{"n_layer": 16, "d_model": 128, "n_head": 4, "n_kv_head": 4, "head_dim": 64, "d_mlp": 320, "vocab_size": 8192, "activation": "geglu", "norm": "layernorm", "norm_place": "pre", "norm_eps": 1e-05, "positions": "learned", "qk_norm": false, "attn_scale": 0.125, "bias": "none", "tie_embeddings": false, "parallel_block": false, "init": "normal", "init_std_qkv": 0.0494, "init_std_o": 0.0613, "init_std_up": 0.0707, "init_std_down": 0.0707, "optimizer": "soap_variant", "lr": 0.00871, "weight_decay": 0.0, "lr_head": 0.00814, "warmup_steps": 200, "schedule": "wsd", "decay_fraction": 1.0, "decay_shape": "linear", "final_lr_fraction": 0.0, "batch_tokens": 65536, "seq_len": 1024, "doc_mask": true, "train_tokens": 230100000, "steps": 3512, "dataset": "wikipedia_en"}
Each number is 200 + 30 x the weight over its row's rms, rounded and kept within 0 to 999. Layers, rows and columns count from 0. The size before them is the row's rms in percent of the matrix's.

# v: layer 6 attention value, 256x128, rms 0.0494, rows 170-191, columns 0-63
# o: layer 6 attention output (transposed), 256x128, rms 0.0615, rows 170-191, columns 0-63
# q: layer 6 attention query, 256x128, rms 0.0491, rows 192-194, columns 0-63
# k: layer 6 attention key, 256x128, rms 0.0495, rows 192-193, columns 0-63
v170,110,197,163,175,199,181,230,206,221,186,165,194,169,194,217,255,190,192,186,186,226,130,225,218,235,182,178,265,143,173,188,252,226,202,235,190,226,157,177,233,209,239,205,220,164,173,240,247,183,195,255,198,168,170,262,197,183,170,233,196,188,149,172,181,189
o170,108,141,220,215,235,228,217,197,199,254,175,212,219,164,187,202,175,184,218,234,265,237,208,162,224,163,161,174,211,212,161,148,251,216,210,205,205,190,231,174,184,218,192,225,205,215,185,174,211,197,196,211,213,189,194,214,182,213,205,202,264,213,252,160,207
v171,116,215,186,203,195,204,228,192,186,164,252,238,192,196,155,212,171,203,171,207,211,161,204,214,142,182,203,189,188,253,164,226,216,174,180,192,208,249,211,193,153,254,183,191,176,256,222,159,181,208,205,135,177,197,258,237,233,196,254,192,209,267,203,160,159
o171,115,223,249,205,223,208,207,204,156,217,200,190,197,214,185,215,208,143,194,169,214,230,217,187,183,218,181,228,205,178,256,226,185,206,251,174,184,174,188,170,230,222,232,274,175,205,200,232,177,208,232,186,205,200,209,218,145,215,144,256,218,228,231,238,203
v172,103,200,217,252,261,277,173,131,239,207,216,169,246,181,185,208,192,228,162,241,151,184,214,228,194,248,234,229,194,165,175,281,199,199,177,145,208,231,145,169,222,180,224,183,186,187,213,198,176,188,190,239,221,218,247,190,172,219,236,163,221,211,164,175,180
o172,104,209,172,208,201,146,307,177,179,211,156,175,224,196,220,155,247,211,202,229,190,213,168,162,237,215,184,179,211,269,200,204,186,175,211,228,185,142,184,188,190,179,163,156,211,209,166,243,200,189,245,175,206,174,207,216,159,197,155,229,200,195,211,166,229
v173,119,175,227,237,218,180,192,163,194,210,247,211,158,196,163,159,159,204,203,238,208,179,158,186,186,191,196,231,253,222,192,224,202,187,179,252,249,177,246,150,176,170,234,266,140,194,204,203,167,177,161,235,248,253,194,181,213,243,186,204,157,261,181,161,190
o173,123,267,187,222,205,173,167,154,242,239,163,191,234,220,256,130,234,245,183,136,166,195,225,188,183,235,215,174,160,183,244,252,204,191,218,199,202,216,154,231,221,274,183,154,210,218,264,178,162,183,251,202,226,180,203,201,201,161,132,195,202,178,156,183,210
v174,106,201,212,208,219,203,234,183,135,265,222,201,204,206,226,184,192,247,180,186,194,185,153,163,227,215,163,188,192,223,225,222,222,245,234,218,291,166,193,211,213,144,205,195,214,234,216,212,188,130,183,210,222,253,207,183,172,212,192,252,205,223,181,190,225
o174,104,199,206,235,172,191,173,161,192,203,190,219,194,171,152,142,213,210,218,205,172,176,200,201,168,207,202,152,186,213,215,178,203,148,153,209,187,180,204,162,145,205,175,187,184,153,171,205,204,211,177,161,197,226,205,190,177,130,175,166,132,222,208,183,145
v175,099,175,218,195,177,263,184,293,225,174,207,222,237,195,218,154,212,125,185,169,198,177,157,162,170,158,223,190,183,145,231,219,218,140,215,191,223,211,217,171,171,224,208,204,212,158,203,187,198,202,237,201,181,247,214,215,194,182,145,204,209,201,185,159,200
o175,110,233,253,231,167,238,195,191,229,223,208,197,168,217,222,148,228,250,240,182,201,171,227,178,208,221,222,184,193,250,168,186,195,210,178,205,196,163,196,223,231,186,170,230,175,186,166,223,203,193,197,206,219,185,153,196,251,265,188,188,269,215,154,187,234
v176,109,235,203,194,213,186,194,289,256,226,242,215,205,213,269,183,190,163,249,163,205,206,196,186,171,177,201,215,157,147,253,188,163,190,222,218,195,195,198,190,210,174,225,247,214,238,219,193,157,187,173,238,235,228,154,243,197,236,159,193,184,191,201,180,182
o176,122,221,167,163,248,242,170,196,155,177,188,225,189,214,176,165,222,218,205,166,195,151,192,169,167,233,223,147,169,211,181,185,188,190,216,186,221,134,238,236,197,252,170,210,208,209,188,133,226,211,172,240,134,210,165,151,188,194,213,148,184,176,161,246,203
v177,097,217,189,236,156,200,193,212,246,164,190,200,216,170,151,229,204,255,218,162,211,223,241,135,187,184,191,236,202,275,215,224,214,224,143,205,206,175,222,166,218,153,208,241,207,153,174,251,190,199,199,191,240,255,232,206,222,258,195,188,182,236,190,121,199
o177,108,223,208,223,173,210,232,198,165,210,159,218,188,216,224,149,231,259,172,212,161,146,216,203,256,200,214,143,167,202,226,208,164,228,221,208,206,243,157,219,181,268,165,202,212,174,221,172,193,245,259,240,180,194,212,172,208,156,240,238,212,216,165,192,251
v178,100,233,209,202,215,166,202,209,196,176,230,175,207,236,128,216,225,185,195,180,203,232,214,144,152,179,235,227,176,191,173,229,229,197,180,148,149,218,217,231,261,196,266,192,213,204,191,221,264,237,196,160,229,154,207,177,222,160,222,198,177,185,206,202,160
o178,100,198,149,170,140,210,215,229,241,147,193,187,211,169,193,193,193,223,220,198,202,202,206,208,214,249,210,177,173,150,200,229,193,213,258,199,217,187,145,256,188,164,196,222,217,101,183,176,198,256,161,207,165,170,207,155,210,233,196,228,208,216,204,240,213
v179,092,201,228,190,142,186,189,257,226,204,199,199,257,141,191,231,167,205,219,147,205,141,211,204,231,199,179,196,147,250,145,167,168,208,196,190,211,158,174,156,204,180,201,194,146,182,141,204,237,189,253,187,207,193,244,145,199,193,240,217,192,209,251,204,205
o179,094,147,204,153,154,214,209,204,152,237,224,194,200,194,145,193,181,199,227,203,186,273,179,235,225,195,230,228,208,225,221,173,207,174,222,225,204,309,192,220,186,211,176,181,235,197,218,223,159,164,191,176,164,168,186,173,160,191,150,219,178,198,198,186,190
v180,085,213,155,202,115,194,218,236,232,160,192,177,195,217,185,257,192,189,189,168,172,183,238,215,232,171,168,179,164,175,197,173,234,188,185,241,185,137,207,198,209,151,197,208,202,242,222,219,200,217,220,202,187,189,234,177,222,180,198,176,275,187,203,163,201
o180,091,169,243,224,218,248,236,236,139,220,176,249,214,206,242,254,209,214,191,251,210,158,166,167,212,177,167,210,194,215,162,182,205,175,215,185,224,201,181,254,188,241,214,240,190,191,192,233,176,225,154,240,194,180,210,196,207,233,200,230,221,188,168,226,192
v181,094,195,198,241,187,159,186,166,199,165,228,165,205,130,167,189,232,200,186,199,185,225,204,222,252,178,183,197,227,190,198,203,236,187,192,224,203,204,165,286,201,188,151,165,197,243,232,193,158,205,218,169,146,176,218,184,234,177,159,207,265,124,202,203,194
o181,101,172,196,184,190,196,224,188,175,206,198,198,253,234,181,296,212,197,210,222,201,223,175,234,226,183,237,218,178,233,188,184,206,176,218,162,202,151,213,200,222,175,269,254,201,226,217,172,191,229,188,255,254,230,212,248,240,191,186,280,196,209,213,207,131
v182,115,179,131,130,240,242,274,183,148,245,163,228,232,191,179,156,201,171,167,223,178,145,156,239,222,192,215,202,223,191,219,195,191,193,206,198,208,221,213,238,175,245,226,217,213,172,224,219,207,189,202,252,236,249,237,195,198,180,212,172,248,178,262,216,204
o182,121,240,217,267,178,224,191,207,219,204,223,195,172,270,234,227,206,214,242,245,242,177,216,179,199,189,129,178,254,218,185,231,195,212,147,170,216,190,206,166,237,211,156,183,144,199,220,196,230,144,219,195,178,163,192,218,191,203,250,177,184,194,206,188,199
v183,102,197,232,182,218,215,253,168,203,218,190,190,179,213,255,205,219,141,202,238,253,202,192,168,150,139,204,198,163,202,198,204,227,152,217,209,235,154,201,169,193,178,171,158,164,238,256,286,247,257,202,192,225,224,225,184,206,244,195,183,195,207,195,159,218
o183,109,237,233,205,268,215,153,198,201,179,189,194,255,189,204,197,219,260,190,145,159,196,289,225,208,171,155,165,185,237,182,229,196,253,187,212,189,180,185,206,234,253,174,182,222,203,148,175,199,157,217,184,156,189,214,197,210,211,196,140,197,231,179,228,202
v184,111,198,235,233,184,273,151,197,232,194,236,211,206,227,255,292,204,220,193,213,223,193,194,169,209,222,139,220,204,238,181,228,231,164,192,192,195,160,160,208,168,193,216,183,166,215,181,234,203,233,219,155,174,190,225,197,196,206,209,233,173,161,189,123,173
o184,119,205,207,195,174,150,283,177,157,188,197,202,230,143,158,143,192,182,212,198,203,222,247,201,206,171,133,182,220,169,167,181,178,221,200,200,185,220,196,216,198,199,184,195,222,231,201,182,194,179,154,185,216,153,211,186,204,231,189,165,252,198,208,201,235
v185,116,197,226,221,264,210,226,201,220,185,196,182,217,222,215,156,210,196,166,194,174,245,199,202,264,229,187,174,157,183,231,198,234,175,259,198,167,212,146,160,208,146,181,165,185,174,184,250,202,223,183,247,188,196,176,151,159,197,223,231,219,227,245,144,175
o185,120,173,217,157,229,177,169,232,173,252,180,176,194,206,129,230,161,232,174,237,187,164,151,206,192,202,159,202,202,228,164,185,153,215,195,175,202,179,282,206,186,166,162,182,257,177,150,206,215,194,190,150,216,218,233,208,226,232,191,171,174,186,177,169,183
v186,103,242,164,209,215,221,238,159,215,190,211,186,182,241,168,139,213,143,189,186,205,222,223,197,211,202,216,205,244,200,186,247,220,189,163,209,199,171,202,213,242,187,229,181,232,178,150,182,194,162,201,182,181,142,181,195,200,233,157,195,158,200,185,204,193
o186,103,184,201,164,211,202,176,238,255,248,182,215,126,163,186,217,228,175,185,222,240,164,219,154,179,201,221,207,207,176,189,215,183,227,213,181,215,193,176,176,182,187,231,218,147,211,209,240,217,253,204,212,215,238,170,260,222,125,207,261,231,219,219,218,220
v187,099,210,193,165,202,201,231,225,198,209,209,176,198,218,244,168,171,220,122,214,175,171,204,162,207,156,200,197,189,219,166,198,235,188,235,184,182,209,204,227,205,215,190,196,191,179,187,221,241,226,195,213,211,197,238,173,235,188,204,232,238,209,226,166,202
o187,108,202,247,257,258,181,223,182,174,203,236,181,222,166,162,190,242,205,235,251,197,201,238,186,193,179,135,203,212,186,197,194,206,223,181,145,205,174,188,209,225,234,206,226,173,184,194,183,210,165,195,169,158,186,209,168,189,197,176,202,185,192,234,197,201
v188,104,205,204,202,155,198,232,155,198,209,212,277,198,195,216,260,209,166,230,203,173,224,158,91,190,192,190,146,164,233,227,168,173,198,173,211,212,241,195,190,167,187,184,240,176,210,170,249,231,224,168,193,225,168,174,255,199,176,188,197,184,214,170,183,167
o188,108,273,190,183,250,238,192,250,158,162,225,163,209,210,202,209,162,247,226,218,180,152,230,202,196,141,220,153,174,197,225,195,177,219,199,192,213,216,168,191,216,166,245,223,246,176,208,235,212,191,280,189,150,209,205,155,233,182,166,152,216,239,189,263,249
v189,115,197,191,254,202,196,195,166,170,179,211,177,163,179,155,167,222,178,237,261,198,201,236,238,279,256,210,204,190,201,150,190,190,187,189,220,271,195,188,145,202,165,221,158,182,182,180,209,247,180,219,178,165,169,202,172,196,225,198,174,261,223,182,242,167
o189,124,146,194,198,214,202,215,190,226,236,191,239,255,211,192,253,154,197,176,232,150,239,193,182,153,207,204,218,201,242,203,175,236,159,195,191,182,219,187,199,210,222,213,213,221,197,207,252,210,181,228,212,241,263,233,195,159,145,137,253,167,204,178,162,200
v190,099,209,233,195,214,197,191,149,233,189,161,207,125,207,186,209,227,246,173,186,133,218,253,215,162,281,245,204,222,173,163,196,181,208,211,172,144,244,194,180,217,168,176,178,196,166,203,171,208,215,196,217,170,224,245,162,176,242,214,243,188,184,252,184,178
o190,103,171,170,176,200,159,238,177,231,181,172,222,260,173,173,173,194,216,174,251,217,235,171,204,270,177,228,179,230,164,207,198,192,212,223,198,217,146,215,227,207,209,199,203,236,189,192,193,188,182,231,173,202,198,163,158,185,189,194,197,170,139,185,178,199
v191,117,205,178,161,207,234,189,200,317,154,235,179,174,196,232,173,202,202,140,224,183,214,194,183,206,219,215,189,236,125,239,205,186,169,226,200,180,212,204,212,212,161,189,196,258,222,199,195,211,192,148,232,257,193,161,164,171,210,175,198,233,205,200,150,227
o191,120,186,159,197,206,161,176,179,170,193,184,235,213,189,187,230,229,209,192,218,184,128,179,166,222,226,211,195,198,206,150,245,229,253,213,220,183,165,263,264,174,218,203,197,222,223,183,164,194,273,208,202,214,167,207,176,239,209,224,201,136,166,180,251,208
q192,121,189,239,218,188,248,181,234,188,161,167,157,142,194,168,205,157,214,176,231,223,201,243,153,220,171,169,192,202,170,152,189,199,199,189,188,248,221,230,215,261,175,249,195,233,170,195,207,197,225,166,216,172,199,147,250,247,196,259,133,255,195,248,150,186
k192,111,187,241,220,221,235,153,224,180,181,206,189,167,217,164,223,149,159,208,247,225,227,205,239,219,175,197,183,216,187,190,263,199,271,216,176,196,256,243,205,208,176,202,192,185,222,162,205,214,167,193,172,170,258,180,236,239,208,201,177,285,199,221,200,175
q193,112,210,174,245,227,167,178,199,218,188,176,224,256,211,121,220,174,173,229,223,243,239,203,211,242,191,201,268,205,164,183,199,218,218,152,223,259,189,226,177,233,181,229,226,223,180,210,166,269,217,163,176,241,244,181,183,227,189,143,181,221,183,196,193,206
k193,106,163,193,196,229,184,234,206,213,185,261,229,159,178,166,215,145,192,215,205,202,239,233,240,212,195,260,209,248,190,157,126,193,218,166,166,138,181,222,204,219,144,222,162,193,223,160,187,179,201,189,179,191,225,126,186,226,274,185,177,227,182,151,166,172
q194,123,187,209,175,199,169,231,241,187,204,165,207,206,206,249,253,178,190,236,204,182,149,191,206,258,209,190,217,177,185,224,225,215,224,248,195,252,178,273,174,217,195,204,233,196,231,191,177,238,189,224,237,207,166,244,215,222,176,226,185,188,231,215,220,216